{"n_layer": 8, "d_model": 256, "n_head": 8, "n_kv_head": 8, "head_dim": 32, "d_mlp": 1024, "vocab_size": 16384, "activation": "tanh_gelu", "norm": "layernorm", "norm_place": "pre", "norm_eps": 1e-05, "positions": "learned", "qk_norm": false, "attn_scale": 0.177, "bias": "all", "tie_embeddings": true, "parallel_block": true, "init": "normal", "init_std_qkv": 0.0194, "init_std_o": 0.00486, "init_std_up": 0.0194, "init_std_down": 0.00486, "init_out_by_depth": true, "optimizer": "soap_variant", "lr": 0.00293, "lr_mult_o": 1.03, "beta1": 0.95, "beta2": 0.98, "lr_head": 0.00561, "warmup_steps": 200, "schedule": "wsd", "decay_fraction": 1.0, "decay_shape": "linear", "final_lr_fraction": 0.05, "batch_tokens": 32768, "seq_len": 384, "doc_mask": true, "z_loss": 0.0001, "train_tokens": 166600000, "steps": 5085, "dataset": "wikipedia_en"}
Each number is 128 + 32 x the weight over the matrix's rms, rounded and kept within 0 to 255. Layers, rows and columns count from 0. Numbers have three digits each.

# layer 2 MLP down (transposed), 1024x256, rms 0.0658, rows 273-327, columns 0-127
143153082150102104082134120087199122178142117190092152118183102142138126148126088070125146090086190188174068135097101129108157136069125090090114141151054133138092166227145158096159104145103138103173135144154165162090137179090109162115142097154115146119113166141121071132122097156081106168132104088156149059120106119174128153120117101055035127124114068133158101055092088096192165133145
094207151126134151158123110119119128141181139125206113121075156066082116134099125155113120128076090102147144119117116131125151109154085073101121154084119124078133123185105116139131155077122178126133074150133161083162119071169100110131109142087145175188112114080161055185158190144166129104131158061092114173076109118145140091128158107153140113132129134117156087099146140117152136178131
168123105171135121105131154155152156133185135131137124098143123099100104176092106137126121088155150117150106108148155111045116081172088096134160142133123122181147096159117109153168159100150110105114158135093167130093132176108113063140213133170175140101152174141098174171171102091162192103132139122146086137141165114111175145169117155134112144104044147169061104097102132111165157179100
115137123148086141144133107108133173089131153120160121142084092167122140064165129096114115162083152145099139085109155106152134137113114125190145130142212146068107119078168092112097131122118147141126129137161093098113099102158094130086150100106124086155149121129140110102124069110134114116155129098112147108096121086065184104101165145145121128140123127146099112163108154188138097108129
222107100107141098098118123181057135100127085137117164096092112116159163146158142205101143152065155059129168136139112103113080179168078148113117075131089124198118104100143175138151184091202158173075121155144124122156076114073138118203147133127075076106124124160105129135131099115163207145076135124118119159105119120097145024102136116127083144119142105141077044116157076127143085071140
119174054167146142150156155127127147097131047131116153129159156225123137112188180103171123157125110150100059147192115107136085166151100151106156109177183103142164120145152140102123115074080126222066118148108053177108138068209149190107086126146103124105145102097096102065135080128094165067074128125114189115097116091165125118167132108145133141054183144121127166122168121148167096117111
069226129105091112078173108085184171049084166131124085082154095093105201124096176192209125087111211167098105110138220107049104110136100151126167075117140163130197181153106113146174132116136174119144107087104127055123152140110154079099204093150133175132129176146074122116129152178093106109094138095134075105139129131126137135085146131154144131153069150187132085144107128091113162132092
151130122119147098152060134151119083153181145141155093197203173188082117122207149114110112079129160131155123034098140185112099120116071124129113187083130105131141063046150185121152137127116177127123111162095174127085119136131141144158116119152141135144198117109125154123116066133098144101108130176170105191173130127124155076084143170158132172132142095129131100113128143115108187150127
058163152109124175200114089106191144145087109123094136126126133178111132155096048136106166134111140144130175122200131078174121103131142162091067121167076139127129106130095080099089214109118118110093099119124043141064134102137139151148169149169128168111133128120127143146162144114133137108103103102137066141079144135065141178120113163152143141063119084070138135096121148132123144095131
097138168171159183124129123111187131075173116149170115141115159149138115104110132149101138153155155171103195152078126110169107154149132115087148107112137129155198172121148159135138174138074126161071148140132106104109122139093168118130099221152140122061102130091116152146087110175231123127173121171178132146100096175119111125110152126115153099174112109141118107181077125110157139094161
138117162132136080138164080114131164081058199091128132163146160130134128127087117127172147081106136170181162155140114120154114095166125100110170105108133184166116227119148138125081081129096138156084117147179156130095105088150134148190144102149085096102175066126130088150177175119091155133189148098130094103115134133127185164102139140106116179096175106157091142176153151084114088175066
068046135089120107078194072114154124095050118163138143122152067079116108157168070166126155121164121157149116124140119123092107117096058137127118126120139094108140092122067132107128149095133105158097111154156147135089145107115138126068088100123124125181162092107150148083136141131146098160118115153095086075157097158167138167089103205073134132165118118108157121132100101092148143117194
119134120129119184161148172157097175115118111113128157144126125079110146138113113122152117125106154050117110159153105115165147127144123131190127133145132077094149068118115105163126155136147107101174179130086182153171127135064146147182084140163121127103081133105063100124132199089088129155121171141121137085136151105123053113135160089102086132068162119126057141175118135130121101047096
089097078076117161122114154174122108098107167095095198095154086108093137130104113151141127165146156169127147136154146106135141144121136138098089071129095100100136068104124148157083081151167172152113130074112055143131186114165171133160135146115149147131104083117141074171144120107198101108133170099121166167134104127136152133075092179128076141115102163153152110091050158146173171139144
124105090104186117162098156194081067119182127138126192132132143134187111166102105098127157056177160128152110143067143126121107117131115082087151087125168140128087104182109082178130167171103117096083114136100095109120148139098106111071142167154083122179139044155114142068147078083160178122094136100124142137155163103119163127142100151188175104165062143167114135121123147141149142115131
172140096189093137120108150181129118158107160138109083134095102106123130144087137099116110129164125088134168142091165099115128088106139140112057116122140143170078122073090100119177113220141044146119108099112093113151135189129099143092070100105132149119186125150118148138144092095131120133086108168071126132150185096115099096157107102123099154186075135149120157084138169118166153133136
120171126117125166071092126099142084142122165161061134141151148072089141146121146133131152091107139145111131147114103155134182106124122138100145142126149107106123150171187144107160149117120157079082091151139165138165149162106136112121066141080166169132171152149120091148146082149124090153131162119169096165096233149158141099045094198119098091140144135185130104064121121155099139122116
084132093128120124160117074146142144149139174183237152152118123170123185107142187119112130149111082150158139102129119161151138128114101125117160160077129219182108111125126122128100144125110110140107119150134130091144190151159155091176125076127156138172113128181106134115119140116134156095110133083098060087177148168169107045134141145166111131106163102140139106102141125145126124077102
084108178078147135152160066085098118185101145121148139146118135107102116125182079112091143105117105126139169207140117080169136089165135163210143148176171182120098087218114152112102150085076166126114129082139080119079135098096108149119157194082072144137106089137199183128115133147160133169122200192190112062153076109146095178120163095163108145127130109130118143136158164159110111112127
168136198177131149113155103160121084119168162174128125118203170147123126205143078124119221155090164087071209116182141144111091116149096125084117120146115147185123096165165168166158124189111093104095091127152124128164142128123077129163056158180123169100116147172074160126194135173111139139100148120153106105132146138147071067151162138139084131210108094182135127183176135147036183146104
148136104159094134148118137103175123125169162080157143082162140144088133151124145139029160163111085112154091139114117107130115128134147096134145153093150122117106097090099122112153115119116094132165199092082120096136125133115134119087142172123127114137159105145154121089103088150113195119184089119126149109142177158104131187095111107106197122104105116136147177139109149085130193122122
061045083175108070123198091124161129083080146133164118141168093145101065127153130067149107120158140121141144138083114151118155161152140121148185140170114147081130121098132153126123119145115116119139129127082205127153132177124156115184135105151149122159120127046098126113059133130158161145099126128116119157138136104153155139073100131137152092117154131167129126160132125113141084140102
139150128139157090128157151088069131088137143096153159135169132104098176100142131152133181151163123125084092092104060122110082171119150133067062125066138158132146133134164118094087172103186155143124122119138063117136179132149201139104070126165111116116123094076151163145180137086089220174119083132115107150110165147151125127145151151161067172110119172138140118106079183124138138141156
130146174140126111145096163178112137132072119121092147132092157165255086202093167125108114156083136105125117114154105113136105130149071122102120092162157151156111107036177111140137138127168147174100128157127120081105125102128139111160202099106074130094150126081126142156177123186177174163141163087081089128121105140145093089122200143084163118131128107193155129153116127174114161119102
095127053108068107031103099179100113075108162114132146109192148089120143096104134094171085125132143101165158120111154118125124076174085096138115054123115155122128082111192102151182122136132061126097122147168084180175123157095118158108166101135140133088109130124176189166159115036175135104168164171108116181105094118095142167154122143088135104000100158156100191134149126145157176172180
083125109112206102183178143121073134159157154119126113124098174182119116168122078092126147118092090093125150119081121184111151123085101134118144158108139107080035081059126138157098124069097168104118066107140118096145122104110115085122179121039131143177082160076134147134117065157100132138071138155126122102108116139091137131132149103161089133132150111163093113095118114092092111159143
155105135055118119099136141130152169132210138137103129148014167137059161156139127186092142127128180093067048111054123150106148155190121095123145146183146064144144146066101091144133084124115150124136122154178077127131138136136151090158100119126129136084111094091096150147109145160169152141195075191179085116124064142101122092126166151084117172139141085072151099066127105134140201117154
130189134209109095114109136141195096116122145028109143088121156128113115212118106165142120140133165153144082137095172107122130127161152153088143178114111142103174195102195140148115096183157103065109106088154122134119073130116146175121146158139127128056176098170109141117131131203179080130105165089105067095144139110102103165082145164152128148186139169133166134109162167121106131106123
077074197153115125150153127115122103076101123123147102163118121167202101140122122164137098192058082118175131161109153138154123105155135120163135113115149149100142122077077093133127113166124141117165114122178138096171121112136135116090095098079111057139149092106138099190116199191121163120191104147148106146086074118182174137123187150197118073166055075177094115123088085143101079146115
132071132100142134123166125108136191066140120145111131094098116162152105148103162115076146127140090166075129175100077136127097136109099147197195125115143097107118125148079121147162119133130075120186116158130133110196175094106089131170145178100185119117099114145117093099082079114179112189139109146146146081126061113192136125152132137080135128115163075139121128125126103170104105079139
145168113097113098141080130122141179086167114112172075140091162145128132092123145160094152134108177124101110197099091148135137188185126162130104077120161130119124140084115132092110125148130133158145160077108171118108140108112179078135089179090117125171151100113133111077131117113143169100131098109161154098069101111142166086184158136129141097083126125121147069141112120096124083140116
105134137153130086137085097133149105094111141142134126056116161136139132179119135106117105085117128137110136086103114136130124144175154143126103077177112078113134099142084164120095101112126104096117124143125129100120099100138115187143066112091116146102182098161152192084139162168140161120066168165151078192120172153124099108175123110072181130103092150097136196160071149150150171203087
148159127166095129113156107116120122174129126170108134139119143160148121105119154126144114074109144097112088144145116136168118135121135104093098079155124164210154102112122183085194058152131178149143130104154110174067135104140079126094084164157149076077090114160160109112159091119153136165125141126164163143127196096123167180104078139116153103105112116138156120156096094125152138153086
092116095125109148139144144173130100092117117115180131183116154146134128063154125112098084123161137147100183151150145206157083116111112173123166151155104082152108094067118127113123181131117062169112105086173186133081156148129102049156091069120130125121181126097187105112200208128165104155158125118139111113123185138113152105124153153095062092109126176156146116141083142163116118124104
169154171150164182132186125190105137096071146129152125126089135058179126168120160103099126102139115163131097109105116112166185139129136131103108151133127149110063150131114062131131088065151150160181101124118139102100106099229153163163223079138153140113117118149084134157175170149133162158156087104107110143163154167118086138076102123134105122136145124095159166148120181104134168101128
083156125126171135127119170129093133141129153086133026129078161137142171054087108155157138171119112110108179173205048100171140096174138155109161134104100115133109100095138126118101150099161083134153109114092082113161120104141121152169176122097099113152156162101094140135137139131149129140166123097138138099144104154085080174143149156144072098154156123184128179131103121186121095139072
107149212166161111120124199138132170124125170136131163076190112187163107191149132128065219193166146164170119135197098131192150134133155092086142213087112055118093105114080191106173153158179124150137137150120068153117200188163101174159113140086127105075146149189153082175150128119116082133132090083175153113134143136161132100126132129121105176123178194159108086090133151105153119064138
145071103068091092089098146164075107126062142159146116181146090113105112077113127114150133166159103096155095095101113092127127075122182144101103156127116134118168189116139112145181113162145053119191164200140195120138183149108099124096108164118225154097119091095165176129073182098115075093130148157174150114125142157151145098123129168119130115105047176089106136113081092135105099100179
113147115115123147098113109181139123127206047137122145143115129174126123105108124119158184082146133132128174180190130161124128136095153181115039111145130120115105115128138193124165193172122154094116163212091071138164158140147110104113098150125176202061137144118117143143142140146102077154119174107190141161197180175136139085105090099124094096100135147182111165095110067053110118114169
136155093162138146155172179131137184118219119084160099098125125161109105111159137121138118159103100122135140149091104151179156087162159160176114111168178115092162145074099175102156083132126112123110147118189159144133168130187101154148117145106122102084135171155090123122118085093115192131099109175132147109136126143130141120107106137108162146142090171113142167113165114115076140147118
151152101095204185114118125052106164125098088118094076117145102188110157129175106178079126100119076101136075178149121132150157121097066158169086115093118153121105196097183197178144109200111108154130097200189126175148121127115131186109115087120093115090099103116133159202128131126120135166162129158162127083074111090151096118118125144092111132123063175098065125179151165031094157135201
143074148123091110186117145112159174087128068121164177141145091149098174078125185094157125123122087113147169150153142094114156184124114102144051127124153142152103130109105137132175106121109127143121128122119135117150087130139119184178124144131111141143086129190172058156116121102142110157183167093130188149102073154194118162062109128125163087113100134112162174157121124150100155133153
092155128134115099082124140095141132124090057116114150078110175099124116112132139175136120067100219074150103149165095124164163159118083094135183202133054192146098131087146196104097144086168152208180156127156111086148099115084087123172134092162114126089099129156254141164109082205155167086152092133092144120109173124093137152110105169178110098125088112137144138151084132105096121142167
111193143155182115151134067148154162179109129120163152127139130116145107128155111076141125120142112128147111148186151116138134077119068160162130052123147145106077107091152128171211171156111129169110152143087161106155127132163181142093115125185055037142093142144066149116107206126077022198194093024100168097114173133118142123157067107189156079148171097066150143119103109123150125151116
105084127111076066163170140103161099090157132157127076187128131142132152080170168136119077076102095138123174155107184120101144131097141170093122157037132141144156160104167141102158166175103128131128104149138060128109125184144115160172137179078133144150101117157128171173114160118137114168169082089137158136133167129218076125151095192190136121091105154086177139136074102051071193129194
082090159106112158123148118123144140134111118124133098127142138156142100138145156075124161099070119153111136107094107144164121091097107163183151159101210114153037145140114151126138144116046115115096113175142165191127127179132086163111097174099131162162149154121140098107090133154095156135114123125058154101080190115103120088116130151128066102137133168146123150099081097099143164112118
109181164136132083150100073185134133130167150118126126142162133150091143135126126079195167099175143131132105094140121131094166164094110119170114131119157104082166102147134149131137158147166087058095100141115114168158209057164114073143066094149136097187110136129180122103130132155169097138124111152128065142187086056125104200115149149101117110151147107167135193129093163119152090081061
148074146093103111131137138080152099128155116138152122123108102122106119124135132098156120125061142055168131099166161159087164136062122137109108117138120135132112137110074105120144131172189139147134148163142091135136183157094166132095099161079102155116111123151153081223143158103214086141130118184178122085139054154111108136100188162121139144163141116153088098124112098084112139162137
108109142182108089114150143083102156140097109118142118134215130109193128143090153101120196176142151076162095146126131108165151144092083114108116147127156116142116114122073150114133112137136095097173124159097057151111112170133163153118092181118169154087093092126146124117164155092129123156122088117095165152143147128117058112098162135166153105115166209132139154168091108138106107141134
172050121077105132135140163157125137124177136123124104205127123152077125127101148158143115200058091137132181100119079130120041111122111133106138143154106135184114161120165191149128078152135109127153173115106176146130147156098203115120147115122145135112135114130144127117136071176099151128181157104066127098097114126175089101099112157126105173162127083113151096068114162078121141098223
096095156088123081091095136125140161206140137100105085089148132180132171102120140091089150145152048139080110067122136145174154125038088121125120160162151121114142149115205137117138119105099169102182067149133139111123128101151177125085124130144176136170098104058122190070074159063139185149101115178115101093034140165114081123117147120126102110108112117165174143146150151110137069115123
104102154145109107187124111118121126111153134124114193131155104133131101117138165124106128195185134133124202175185094136151114133128133163164120159138151189127139121115106161131148102134094119116101150114137094172099085150168116123114102175124083134120076087120167124115109181099180208201156109111116161139130092130159124084115118092166136110150126143120112151118124138131139119079141
140110162110127155114047100131104124127135128083143166117141117113118147122142081157086129130118119123103122065137166074151113155092158093069146142125102093123178140071129062137156135138089138129158140091120160069115134107175142112114162143142164113125110088066096091088149141102122112082083088173138100169128168069104113123116152153124124080111083120131149086105206109068122146120154
096106111097157086051102085105192130123113144063158155102139126104113107153155125143178102130127125167076000109177151131149075164138155127058123063055194120139169131095180125068122144182117134041142115158107139133112122099069066166116119160069157153148136141129108099157097090093123160090118137057136138069085148164150154110130136104089154114146120160144131138118123113096161164139121
145111120151161156136111173180136136092094147147089188146167165121193090140128161124117163106163171125079129160083114142180133134100190123105111128158126146185119120158118116161095106128092057134121139149176112125152105106181116156130162152112103149093142148146135144169069113153152172186138100107168160123136096119123126152106069173143153120150087180112128153132125162177128099124116
# layer 2 MLP up, 1024x256, rms 0.0732, rows 274-327, columns 0-127
073133150103126159156115118196125161123134108149166123186133151158092119098105153114135195130155077102121161145117129135144120118183159100101136037110157105137144119178136191114200099095125097152118117089156101091117121107161137126099100074120108110119079128167142129146133124137109200090116130149145057085160163133138087157156128147146146136072159105154114097132138125103150163127165
072120184142134090122178121172150086053103177166102142114093161169113099101097092123129121088104187150144050101156166101133110147177170167086114112157123146125198087088125134186138047142104131103123095089153134069124219154124048146129128138137100110149155123154161182053147158167124123082082155151126071097108162094134132142134067163140093120226110154076128095145115186113119097118124
148126109157121090134190104119122117114106119118100112131162131150150151149218125117124151150072152082103219089107123135149104151180161137121145098158145126172123135113147126166129153119136076124109099156125101118161111121140164191078117098197159073136119136109125141170102130116197150107156108142129167121122088133113093133107124129096135143122092142159140115131110188064111127109158
148085146147136114127125093129124135134117082154135072149183107107106096136116122108088173181114166099122117148142153137107094114160109212114136123131133162148128157106208139142132120087125185142141091112144097127211128100108161155086080191109090179084103142149163157163086114166154157115115118171120130225179102060072158092139124179044164139140132120058083079136136170152136153136128
074095141154159180123066109174114092082111093096141195202108144135091170095131153151180071171098126072100191130177133146057086156140176137109165118118163155103080188142189182091118113069091108160112008152095110165162130138149118126140118102080102125105138136151137151127148229155109099073185119091101135100105168115096148093106093129141185169167179201188131129075126118133152183117150
205176077062119080082114136126107063160122114131117164112160148123126131105108150151132099109155120112135113067147085080125132142163086087120165168126106154121165150169116153092125106172139088112162148157150129189150108103171103141082187154090090138133141197153095118157179148142134187075108207162113080089113171165130111181121126174161102113081157122134127111131117089093097093130137
132175097104083115142139066091134104210147092102122103117188141116141140107178126127101145129128134080131098103101132116134182150127042143152165145192137167120121098184133180108037116103111140174130123146103142120083142148138123201139069170150138115108160168191118171102066110159175142113134092140075147167120158090081125129082108133097168123130125097196143126158166119134143146097121
148120119115172136144129197132079119106145144158098128150108114094130182122092128068108094122143121111124153113080140127127110099137113066148178169092158110125113146156178137119121131087138133125092087095107107118102166137094129167154130092125155133176115153140194133148138123096138127150144149153112161095138178149152100108151161115065152108104171220203145138145111147109135095165106
111138129105134139103135123184161091111092090140141178125174139117102056142108170127161121099172079158135145167097115105133161079169097070131130097104140131102115120106114149150124098118117097135105125109129170116142127158124169126115117094106126152108128184098121135142110116145162148122149135119163114137138142188111165128083119141134084118152085127131127108175120116113108129154097
194149133120150130165083110098117097097125120142068099151145103122079104150138129104083151196087133110133168124167118116097116126071122098099145147163115093169107147109049151137172130104094111095169141094098070171141107084119136093114124114098104146068161146106140166182092196134144090178126145128104100098135086086162135121188126142133150142123159143157137112089096101083126115069140
112182088178138143174085100118097098116110135058105126130093135158120113128106121160132102083142121126176081136118208098139160130107131139122147145165103156161120110120146160146139082148131112147130118124101157140117102140151095148092121153104116098100158111161106091178158095129125161088089148189132147177112067107122100170060137178150136120105134113104114110126039112144101146152126
077050152131211152200122129130156118079083109127131136127140129162150168130134081132170149114148156103048102180182181100127108098139097076171183149150159134106057127176118094150116101076163130120128105098110098123139098150079182031126103174114140126101125161148104116148131153149121145150118095110153116126160168135142112127124070174130072088142124136089066174105091164107106192110130
184112085150170092094129133118122110105120137138146066136172101163137152106106118094194154139111149154142151089181151127108187125188139152069137135134176089167105130119106079172105099094095143152123143119153097127143112124120127157136142075171082154147058191151116128100142117057149107125111167108193146090112130160124114142107163144101182150182129101144151147168105163101126137144146
100138082126201127114089129101143132115100132133098178181093137143103076120111134169118117147136128137126168175057115112104111118167137096128077112151128207082030133156158104099130148155119130141125110160110129110071115110136093169040092140111115143135158139145109174159161145143152117149132121118155133151196112133166151124148103091116127143148168136097106151132125198110142102130114
132126134117156134146161137094156142106175182114194129135118158111147120101138084115081131154148088109115181108154110151136142157121108151081130131135155121151142154143133182137146136115121089132155118120161134125101127116103167149125136112115188161106136081171128083127083173168089152127096131135132073129069087138146087154000130131101137056119126117096081132132143135133103058145129
113117092132128126142142158131096137152179097104180112152153113106124132176146143141087149200077127169091165119104152152145201188129160137140119081123106167101126111139127119122135153088078112097148067106039117082210127157152136108103165200145190103063133140135132179145124144171143139121116089131176139208125055118101073153139171033150101095106148162143066168123149131133129071112120
138139099143115113111072145118113141060077140124110165231116147114049109095162194110090128146080098110139096095117147086078156138166042133154146141174133083088096145116096186127110096154147134121153132134075102106125143105135177108068120129156149107108113110053133194106169117167083123115139122151152124097122102091110074159127109090169167139169177171117129153180122136140150143158189
117122132136132079181133077123166159157125169155140103153207132075089150100154107120154143156110120117179167115125149120089135141100064132155174096122128147130102163155081129090148136089125176177114125084136101109046173092128169202081183162104125149114099106138129119139097138133143144124116144135080155081145124080135139166133102098109105162111181113116057076138149104076107150148070
146101162172081176119117153155124142094117159157112136124157095149120188100093110103137127147147135125135061125158121099038104105161118146130198168141129082174115100140102101180130150128120093149111130118160133127136178069103106119112136100120084124142118072106164090113153146129134090082067135171161123131134085125167117144138133136107115146099150120138133134091133121107125179156158
148153136138139129123085103153117123129109153128113135154076123111166129140132138169080128078168114092139143106074073128102159066128097098129128101138104103168119111112136127088098149127134127160094115103143140102162154161088182099111165145170155139080120125107144117161124082129152144162124152101116134120133178188136159099104110127111126139110122122080142130133133083118126173150146
080185107094135152092119125138154127146114092114064101130147159150140108125206133144109144123153095124086164087130139141136120109129127110115097157094075122159114169129103190140129145160144151150089148112109165089108093103104131049120168078093104123163132172145106098103132106163162151122102119122132190038151141095108127167062120191139103143126145152178174138123078015101131167103120
110120116140090078097144109125185085171068143131135170136097143124135124150110147110155156152121208090174112101137106133117136130086109135197136099081178106115081176185169158177162153116155127104157098139106141094147127127140202127128114134063118129136181104178143130119212021122102123093141181129144167177140122105138128105162106166101108132107155139074117115116167089086097095096096
157118130142180124075170111107151132082132124116099142116185157133104117180090128098118140101204157134158135184175078136146128130169168089168180206124093119119097145113164142116093176140144113172150155146154161093121203139104091089150169155133086173067133099119128104114127144127143198179086094138105221115196065072130081173067105074148130140109122172145162114091134128070115119134104
132137070112133124104127126125171141112086224063151083099179156107135181090168106136156159178095160133171141140128112108028109202170128090175115143126192128119132095093143106123125149128169127200196163116084152125163116142139138152102111076142127116116106096191151198115131173134141104095115113114152124147124075082086192141093116180025149169149048122155078201081157107110132145081077
131178118129117147157127096129181129129161142160136138140106160114139156126157155154126149052074104088140117129088091104140123085103129099126191129108165086126179140133178130160087130113140101153108148156095115065120166143126173133086149113127149148087151137128072148134186097139121157108116161102073165108113119123128162142150108155109138105111144151180132059163124138115112070171127
134122098129127173171152119083156159083101098119093167125189122118074137153064149146055140104130117157092209190076084155106170035127075153128075101181126140095156137107161086096054095095100123129104156077129104118134135144203127051169197181145141197107148180065185136160118114103157104126155096107090068106135167130136190091129105181145101113126067151206077150149133076121107156097146
143116121127123226132146134102144076097168123107131137090119142118151116096131129087134124087154169143088143142159090120126077112178125129113119211075174151115115125098096141138162121169113138115087196128157133140156162146122127153151162084118129151087137129116147125169145111127163196061047152152119143105179114120170188203127095177170123122145155095101099080163136151165168107124150
130105157140148093136143118092136146107056066114093079111103156163084142112146161104073106178177095101166134083090129139093081130133114129114119124110173129148089057102140113133063114180113126117143151166120095143121135107090097149175097061156181158205159141154162173110127081139114155072150179143146162176091161115148118097093074134143112141146167131119173181102117103103158181143113
106131148146167110127108134163127137109090141196101155120104121089063107142189068091129160092131177145102156169131101070132116085115156124120130154096146174154129142142122123115109064159144133127076134098177111152142069140120113139108117126140111105137078120105157129125101189137139116153126037175150130132114107166129165145151148169155126085122060156163084142174134173116137096196134
173109201111132223104155085134109191182118154122120157137101154121096103154057131144145114081158084137154170097118114136095116103151227136126119112121195158171127118114080165115144101129176121169168097150186085106140162063080167183136122146179141143100168105120086144138107167136143141061165188073147105143110105094107183140113158188095129099099070121128165179092130082123103197124117
122134150118104097110126147213154114082117094083178150074099151108159162114116147106090133160067175105122181169100171134079157053139169132126153174121117119106101187185123135072125108163128104155115128158170073161131145122154129166127068141109111177087143162127154142129149109132131124125134141172099138120141139126114162094179105073077140141091097119097153158144058074099144187121145
104115084108185134128103084111116193159144145171164111155140090132166051155172222179082127129157158118155154109113113163126146065150127150127166144061159186092118116134161121093131143082106195149121052151123211110197139161159154099120127138128102125147093107136098106135124170134155115056173081148085146144158126099107083134182162114149060140104134129102117106125055156141147137179126
125073120145173135182140107147134136140126118132129126118116142144142164097134174122085120074098109080106173113088108131095153155164140098088071155135112124140133093111111108099100066078125121138094113137121110111091130129094129202094131117155168178149186143147110135073177157116137184153190150097198118145143151170127123154122110170146168131147098131157129182164141129116187153160175
122158095130109165131077149067157095144104120128105091164077095108170122167149133095112099141117135109177128142172150145110096149094121160153191105125133144081165149105127082138097106122103178126140172162123112089196124097124144106130148087118150157117129159186180111147146132189080134152120128206131121113163097067098174100144126095150086128167142165087124092107169155145109155128159
212144082138143111105159103089159122172105186090102108113091127131123131097163166177140176165081096119128114190116149124127135091093138116135130148128110160085120132142161130139123147104139126116110099151112130170154104142097185130121179131149123096084147142119107180107140171169110089160157163139107144122104108120098098113108152156094144137145119099165188135128143077074149137145098
129165171202167065133141100109182163193164096148070079105066164114104087084173106155118182090145108160121204171186080126118128102135105169141089104111091188085061160086097144109100094123089096152123118119126138127177056113082132187173147228127070144078101191105132109166057103147166105160113107128071136077127126073085111145147191103146192174157113105121130080092135129156125095135119
153093126156086119175110084120145138079108135083174074113097141197155139044136162178114107115156160132085076148152159089105192134147156119136097092114094151095058119204111090119151109086134165120130106191138189119148138109161095158122074245154118155170038097137176148084170116171110068135234133178074083189165155127166070167081125162119081125116119171107150101146081075150134168146078
113134152128127179120155123180119150159079117118107112137121105197088108141125135134165179109093198089155087150155094178146090111111095085086155117119168146119154094079079086148092134144195130118130122098170079073154116137116189152157178128090150087177163114040103173081097151089119099155147133165080153107121129148092169096123117164074144161125113118088138171138134175157112077130126
135119084097135179134109103159097097078157128154129107128166152152107121094106102125069105112128132143101112069083155118127139171125108127138120152123092121120136140151104096132151135150137087126111069083122135142140085148150113176146159143110161150120134144121138116080124091144128109123107199116131094188144096138131116148078130134138106160162086158151083149140102096118107128122117
136181114107161141170168129097132114084116159100065099115116068152158142148110122111112104053134101128091070160154158142116115117175104163090148135145142140119099168049159122162165114085115168172062082163146169113136155106101079189084171146129060103095126131101128117223156137135109167154104083169074080100118139047152131158135136168153159124082098147094123099186154157108098146123180
122109134089179132076160084118101150132128098184089062160120126086130107123121134091105147162123133080133119161139128085113182146144143167138167167169161133144148169078121144145099183120135169124132085117145106119139116125119137121181140155109176101136129081099111120101090121124106123143173151161073174186142073152135135158113116114166139185139131164140112200109153092093136103141090
142121134081166111085109103119186120066145061157178082112146094141096111146102154180123142114144128133105153081182152140124170199161167123149118114088150112126076173129147105148133139105111204109108128126080145132100171119150120132145078044066112180102143151140073077165138094098118101144136098059145141146085206151117140110102087175113118102172064106170164207127060145063178094107045
189047136126104128098154200147108140104125241102100194065159197129069181147122133143139115151112122098104077121123104159125178171121142038088149153102125179119165118134102153078063142164131118155069099123162113088093178081103128108162152076065195093146129112094191145151108096127087206156103188136117135028087132157127092163107118186112062183129072158146129107122155188128137146051131
078081170184055081147152153066110161105131139118169111146125154166172155115201126125121142157166108115171151101136115143155152146124082103046139118229103147197145058147131130201076150123143108116150129162170109146128072166041150209085152125113157123070130166091126125115130131117103110126165112132049223126160167096121154135154143181101122114035132126114162122134100078170089105174160
101142096074112151120111146096148122136100155100076138160126142101125147131173129143121200120156157141131130098134121106134093163187105085131190153188130135167142129159129142090136120129152176068147143145131117081143122050202093109123108138163173132143149147054071095189177161109161155147088079174149130130150089130085111186197117143104100138120152117100119098133102108086095125191134
105146070157164101139144137184121143131134131179118090135086198127117123174165143140110136133167162152115202135096118150102132132166102028096121101064133128158115046197161115110218154097144148096113147090115067139110143080164127096080124083118118118156123125112169161146115167125096107113063128120138133105123091116177117127159139123176089119142197102107085150113141173171178098059147
112135128184102107144179136171128091105094118142136109183096106105146094139102131113125092063069173150140095136124136094085195114152111119124093091188132112093115129157072115124094162118160156106152152138150135089090122163134135142101132169128113133118099137113102121198115146144140121129144130132084113113135100138139105190082097106105105201118096153097138175151121172119102153147147
149117123121115122069124130122139053156108095086169146130120121106098110135035138130097100074178125131155158117119106148134166158108155121097153104092103156072072112111163159172123075080133155103078118130151131122129170124095180138138127131149078151119107204162144111171142116157103115139139156172139146098145113115145145123066114090126165127098162100137161128105122113147158106162120
125162120165131113119115120098108146151085149193136118104137183121176110058165074147089080131112119162135135134155110015089188179077115130120167094110112171092153193155124064089100124142168137073166206117117063126043069148149098163118078151197123104163115187106114080040167121126127132126132133184182180128189105164178158103080118093151142090083123166107118181169158207124087136174073
178112164157157059103128169151141184117114140073106062123088157155070147135055172126127139199144095194110167088180154109115127174168071111169122176123141134131154103129196119121148101142146126109104141106120132146112100192173130130136089115125045102162104121175094132120083158125137160172091097129128141035112151168136146192094145130098173156101115144105185111078118116109170171145160
209140146090154129094125128130127104095130146127181134156084183123114095140054155090144148121134162150171095118171107129104174105110104109112106126024155093084091136099164161151037132093137103092113155134097173077184198157145120087109124059139143119088145117106145151084116093150094070169130202073138119111106155081152119118087047110099150095089145099107094142111206136146133158149152
097135173141121140136151143139142145120171149167119118097069153117174177109141132222118130089114137138105166107166092163136132114113126110109103214139155161162152136194124098147135121120124118071177149069077123115127085135106187206144079139069142122119073094104095125108113167131123122143088138128118183189139142113152171112160178114099102122145135121096160116107109122145111078155108
094137164105150150130136173145123108068070143144178078141103158174162155054164113107079093081151112122123148134023107101066104138181194143049145170150132120150107097126199046177174131168153160093178110111166101136180088163118132150158119207121120079132071118160195120145107116111156102128123110170086139166138105126127159117143175100088167124102164106119122103086062198150106177130155
128114099093118108103110125125065095118120115114156147117136115154099104111064142167189114145140168131131116114077123105142100129116118076107163092145156164109140142126128140109134092121101127151113140122133117097167115139128124139136175099063086106139173104106112139170126154165198123131109094128145150138152141156105108113147122151135104099158142118169144136120136109114138155109099